Part of a small language model's weights.
Size: 10 layers, width 224, 7 heads of 32, MLP 448 ReGLU, vocabulary 1711, 5.82M parameters.
Training: a variant of Adam for these matrices, 5866 steps.
Each number is 500 + 40 x the weight over the matrix's rms, rounded and kept within 0 to 999. Layers, rows and columns count from 0. Numbers have three digits each.

# up: layer 3 MLP up, 448x224, rms 0.0668, rows 175-230, columns 32-63
# down: layer 3 MLP down (transposed), 448x224, rms 0.0536, rows 175-230, columns 32-63
# gate: layer 3 MLP gate, 448x224, rms 0.0649, rows 176-231, columns 32-63
up175:515543511456504513543513511561494523554496565560548500561571540459495534518511515473507462498478
down175:464482476479551465508518487458603517447498497493474576500448517497543482424468470479440535482469
gate176:538527470499547550491530500464559524516540465477462491475481512488499490531583521517398517539517
up176:463441498508427544513509583569432477491507599438545533517450504475502442471431458491589494520537
down176:445482594543558485484461579460584527493511494519488534494512512536512519495596528494488525488507
gate177:511540470453450510493523466471488506491502470544535566604491491439513480524546576519512504598491
up177:468406526522528532594446523504490517529498498464503455450503418516421506552529528415458530434450
down177:524524500473514456447403529504476528575541482491525536504487479573500502454506481523495553536521
gate178:552494446457517462564424483419528503474532488428496538533511452485499484519552523568500443489461
up178:536521495499459479437499429504566571552422519450497454456443428535516485508615567462551446489558
down178:472506496477534450537527539567479502449512408510578405527498506586517513491412446516471495502481
gate179:477598445471506512522526503484479441563463428539527479525450479452478533519544583498459473505526
up179:534410537524517410506441528455523576477506556458501584470551468502498481465472444487491439493406
down179:484480553543483468546533531501464470468456478506451575488544453435487513482514524579424510609489
gate180:452522436525534517485505541503491533615555497512478506450509471559473576515503499490402476471489
up180:438496559429560537534491556558445535456463475507455475482502570471563504494561528550541455520498
down180:542526466441475466498477457520524538507435547439543500504486520574481430431508527498469456482495
gate181:522489518495525519470446510536536432518513511501534481472576521565459552506525532495506510550501
up181:425488547504425472481492546554517470571473549458547461503536488535450449484530540498521561479508
down181:498581474471451492534525522484469501386503476526520443508474488510550519512403493458477462510475
gate182:514464523478493466510426488497438494532449484448525479522466500510505502536574437470501504524470
up182:548400536499532531497466543554452490531499569485487498500449555532501445508522487529547534436515
down182:465606495489515530493496511470538528484510379530518380485508533533512518539498592451472503565532
gate183:560511464461505558493434514528474553475500508471489490412484513488489520494531536473460479525506
up183:476481524504504447509560484478512490575497482461508555555527602515490484520425473546535532493555
down183:495507540546563553513525500459452477473482478491510490512501552512561447506550495435515505516537
gate184:528523539550494535511391483536464473537435442424484500517506402445500508451481472491473455490508
up184:425457546503486538545583511518563572496502487521461507481513541473442499531552467455473458469519
down184:566535490522490476436464433494451479522483513496492559485506461418475511488526506597469538491475
gate185:466537507468563516486495430430541472499483536583528478492537469493534532529512570466489499501443
up185:495515469469565473507528476481484548464509565566440453488541484505477515525486537436514508456487
down185:546477522468470436519487548513443500501561448473514440446500448529508449457433468558492452531539
gate186:440450509453554540505501437411502513477524482501536474494609452431493518550520486564468402520531
up186:502556490524556531482473588568477449482440486576551500475487474530487489435518449503488516494552
down186:532528403529480511526488504546551429550505538454490568538539502488500429500507471490493464417565
gate187:464466519455504568533473452438502561541533479459500488490526506526450536522514460468432461475474
up187:494509474493448461502504540422374491552557455501563458493455479449525533508542449465411511516550
down187:486501496494583437521451505507538461455552543471419482530480542581534497494501509482499580514473
gate188:429527477491502421490461481472497518523437495440554605495527500383498474460512545503423470509448
up188:565446502519453560464524501521515463543545494547461450524467541606500528569511424485589506510542
down188:493512493475455523532418519515517513539475496495456552473552465397546528528563491460480473535465
gate189:474491513528531519557455495478546470557508507531527516398516568424473478510602450531512479493484
up189:493458553508488559547463495519543491521513453454488478449502497403468477517609470459539496482504
down189:540532483508458512496543493521437536546481513481489429485435458404471546507501612512423495460463
gate190:484424492537547536461517490375475494480479483415447471477498553522479519523540471482512524492505
up190:480541432423526498545465547481500451460543443534440451559559497496494517585501503468543469471479
down190:559448529443462442421464503552497528536492513430577518510470536475528468508559484478465565538491
gate191:522542531493574481561502514459461513478460443549479487505532463446529602546516479512519520482426
up191:458460492472523511544454528514469528505424490404503515453578524537466500515584529480532525572516
down191:497507501493549566430533467444497444500568464564445515510504497403522548512439424508479481456485
gate192:442415449521459517476483454534498490524538449468538600503521495541491505560494511485491537518513
up192:509492487452540530549471548459492545549442565482467473448482538520491530508478455482532446469434
down192:511486497551565484489493475498483509514461574496528591543551432595497484497504509514482543548472
gate193:413544547509522546520408498497471513505513528531463534520508495475468571489516535519539462528389
up193:501494532563552507469577463514552498511481487498520480475535415544556540485488493533463531531606
down193:543442495437521513483480534463484498489559514532503479506544562460547477480529486502522554479517
gate194:468492486464488484493511515474499539516491484524486566466545464544454557558552521551522523479528
up194:518588524505541390456468526543553502441434528551509461532495520589459492526510483538484517462469
down194:538458528487466547518456538523538503492474543479433481494529469546513460471510522483455505453486
gate195:525469490442464511570520533372440485510491506495493558551530482490536573570485523543474456529462
up195:519415537512550511482509518351444464562468544514482486492548475541508556542376491475493453477526
down195:474506479456610492446507536547488483483480555498588549533530459486505518580514502508466493536539
gate196:435552456453507531454491501494523527458550462574455512526479493495538548536459529445450490547464
up196:430505476512489478490483538569507480468527477550481440509426536566517501470493552479485499530490
down196:571550529540459432510520506512427519600470505465551455515435471485495504490517496551542436514486
gate197:512486438552537514471519459490461435511545516474448549437499534535535481519564545587549512481540
up197:491498498438512462574525559519579426578472521517535526498569535494482536458477475504434442511485
down197:535448537541476529529565510486469517519521503573509503550468491493546504542465479607532500508499
gate198:524466454494443545485486533525546461497485486538526506461447465527505428471498507500563513505528
up198:470498514531506546444507520488488439462515454523517480526468532464543507492380508476519507507445
down198:504520471477521436551526502531448526544491501474514474519477451542475516482541546549478505503527
gate199:574417421464460497509421498429489468564484432458508527513534517501520506546508427504472495555474
up199:464561538566518554495595533502498482590486431459514514518479445520483511432561474542460511420478
down199:549474481513441599516429429518525552531507524541473449451498510495487500456500489490465524566504
gate200:523479493464510551523473492344515446496549488482444604478587469509554562500499486524435536517437
up200:514521527479556629547473405403497459507493529498468568528567502517563474546476491508494528467456
down200:510475451528530552490579483554549582538470538481495478529503492477492527535546460517515495484523
gate201:470498408487480510544477447467548477579501521443514475491520490416484498481455584478564422453500
up201:490508469478520543503536466544512517547490505493524512513498501480451448496472570522559454442483
down201:503530606504518506515465528522457517523495534431542461477455535481424509496497452433544500492548
gate202:392440499448548480523497518514478514489567513510535505519522560455473596491572536533455490508537
up202:465473513498558570551459494539616493441495487544522533450508503460543586516509453539489434494487
down202:518533471453472527449518452479530486525570519442533502505466507451448529496521579488501574520470
gate203:463456506471484547433468566480511422510449500451537505496542511522482453527445468496488522510484
up203:509543518451458598444512544440508461551447527496525524526481550518502481505460558558472482473539
down203:434494527586493496500421523490499568422399508533534537500578546469498543492494532444498487517485
gate204:476600534458556465488549531474517566468518509568533531518531497480502537521519482466498523474417
up204:510595509478550485529554572532565554477493494484523482547488451459460548525519556462515517455471
down204:545510356544407512471481532509472499469494541478512506504546523470566452485455451513501492465528
gate205:366514478451505521458500418455525562481496495541500483508519509504557527540497550551498466491486
up205:594486526534483523506493506517525483511503470474461540508561429559437543517513564501452551520516
down205:424497551491551551471439477443516540513487529513485530525577424475541487531500465485409513501514
gate206:484589437458515497501494406445520477505520495561466520519482487517514478510542502520525487454433
up206:464524477477562473486467397463471467463512461577535452512482479493510549492564534508487478450464
down206:511494537571493492495547504542494539478520545483478505487512478525468417465501489444514514438548
gate207:449520504510579542466465539459527495495529492508515520551539504524536571585561524532463455481519
up207:547471493580537483482523542587547489475487477488416514477410447511500476484531539535431575517550
down207:530512485470455553506510488521495460456511391514559536510454575511486521477439500519453502502500
gate208:520516445497487519518537542456514524498481541519476520559507546528546556574596561490502532443526
up208:504528504444418500510512534444560441542485485582456449498420416443487517575472488544564463566486
down208:500462506517457511485498478459532535462518490487547555461504584533504528498496568519511511601469
gate209:515490465442598550565575519491526479515473471486505453483520560531505542519524455504468525555458
up209:528453530514570530465568530486536416485504383456538511513441480578558495478485508506489539533457
down209:530411580522464517548503497491495557530503495513542456522509511451430512526506550496510531497488
gate210:532484476559533489519514464549464454571500488569507514450486469493510553520506446456489529457444
up210:447453496483505579508503571469508516425508517472480550589473524604471502527497526484502439444519
down210:565463520503523451510522399546501521518529527498435610490550461512453475504456433517495529484495
gate211:488456417429506558580462491464502532505530434519500563482507485487516526516569525508519506462447
up211:494532488482431559471545555431440549546448488526473420471466475480484458529434544449466592491527
down211:416530499541450479506475492518450526423494542468504548434480485504466578541514495487515531584469
gate212:538504443529544504463486497561456460518495505393505553457531516462546523436524564482463511441477
up212:466533472536562558469473467562478466557536479464500534455532516441552504449470463515402470579548
down212:502458465515457464461526598514512542447529563477496466526403508557471492545500458508557579579400
gate213:481522465568527496478426465480459472478466549504532518491492529495532522472535590532474478612503
up213:535503516494552483500536549499523555454558497526546488490447533519514477483509471518537459449473
down213:465522514541506412512511433526530519557462524475451506473539466524551482541496543529467489550507
gate214:525538439440501487566473422536505526474485431512507487526519482476554458485443473528500473508416
up214:528479452488477386483449411520523501436539527520510483444480551504486498507506524557480446565429
down214:413492523474522573487471541417545516501399529440509487439439489421519465530503562463514532462561
gate215:505504404502455569494459500461441531530514499517465500424526530446481490500466467477499436456504
up215:534522548452521448557480443457511549480542528457449558464495490496524529538467532606477464501477
down215:489467448511452553466530486505506527463522462568494528436510451454449509473495534403528473461494
gate216:510467480480496540507486487514551443470487450571476495528548471513545473521461546536548543514506
up216:521475526503444440536456518504497534527480570427458470558419457537463511453518506401433504477481
down216:508539541450541521467525472477542493463529513492551517503544535513522498549431486513521532509499
gate217:410466467526498531540500517502499530547471490511507548486546494500478515592548534458458512547461
up217:493514490522542490541537545539425503484504560531568471519514489465505487530514462515497605516547
down217:524548514510514549610493528426538505499444414475476492386533481532491453450557558508620428465530
gate218:536593417531520491547516538444489467489453542476479530454475530467495533477467529528547433490479
up218:479530508523432460502499496519525491480436492523528482524424505485532454462473541491481450493473
down218:450485582494508526523508521505482486515491505566504483506489471527427513547566527510459524522524
gate219:480498438389507557559522539445504514513566522453501452508479547404503547520476525529431401499460
up219:446497528603528491493474450553498496501436497535493547474497448586459518511520490472548550496533
down219:439517468479513549531460465468480536529551465498508561472505503470514496508479488466440512532484
gate220:520514458515474520525464541459507539551448536486508505521499519475475516453501490532486450461420
up220:570520483501475509585478501528494480531468478534523484538411482576526465550489479513477524439404
down220:536456471543451532578568518454498478478541541547525427455502520482522441521477465473473502503569
gate221:512450526534560552493411495498570525488556452488506551417542427426540517541544482481526518550484
up221:582509535532555471511495495623494528541485514562480521578534388453467482507521518505435547560551
down221:476504493459519509449439527511500488523479608474503455516519538514565490438479548505580498494557
gate222:480413474519560479616439539535554523516539499582472466472490505514437491545554455515435490542484
up222:488443483549503520522493492490484507541551492606425481504471514501572456554523456525445492522452
down222:497511524485489490503553513536504497427498542377480560505506492463439518428470471489505529449558
gate223:522452407495468530510507483454449445565501434578519542523463502494473528522565476509522474492408
up223:541536435479488446496520532516436456545482494534551479570438564508453507447507519538573533470481
down223:473500560533480494431515504511491521499509573483480488518521498484531470493442458523480548561554
gate224:455507556490484489507500530410465519577502519519498513495493511485478577584519537569443526498505
up224:526480451511495530544505506575561481500536527516467515526497489489509464413508474492543448494528
down224:546467573477425479467519498514446523494561539527498515453559484520517490427537492505541518484498
gate225:470503505468569500515459522475471548563490533509497585514535506441551487474466447515496465498475
up225:543454465583464474498534530516554517516444445503531454446448544569433476582548532535541508432515
down225:562493528494499535535516477478537493490460530527452549438544500445509551454453446424489422551559
gate226:460509458455542492544484474404460560515506436539469475513551454423475565523475495504519481493484
up226:514560437435534500519474521436489527514529484523497532519543513442532475462475488494485428568493
down226:517544481546471504466571428547456560467526512463506437441478483516534506512475378520518462510466
gate227:485466460458549522490465475451474504561461508500506504459466482486484444448502439502494499504412
up227:495431485515581499490507517497487509598402508424514501449433505576478471441462389538487495472454
down227:525553483465476537538489503523500512491494482457527459530545503471502522586500592476514534534479
gate228:464537549487520488490427491497522525464513516523480526504543486517582564535526560481465457529496
up228:490544521501438520468498515541427491501511524478524543507499555491475486592497526557548504524515
down228:493521581509496449526465497505501553513474494430494508490472431535508591501562502433504468513524
gate229:510487447490557525522502480519525517482541483582470438494521495518497478586524506550512489486503
up229:483496443550507538509490515535516471481516457490465452539429506487425497508421444530498444480499
down229:507553536484475513526418492475480503572438439425535514442520567433524510508522583491476477472503
gate230:474458594511492606518522476511540507489499455567490501520552447494529566526537560552518446555466
up230:521475440523454389572466466522494584585487480542440504499441489570434490466518459512447483462492
down230:480441515579531587460511521518465428490495478502535526504522485475525556534476481547418582530452
gate231:570495513534539524492478465432524492534472513522506554508538511486581565478468458497496545584471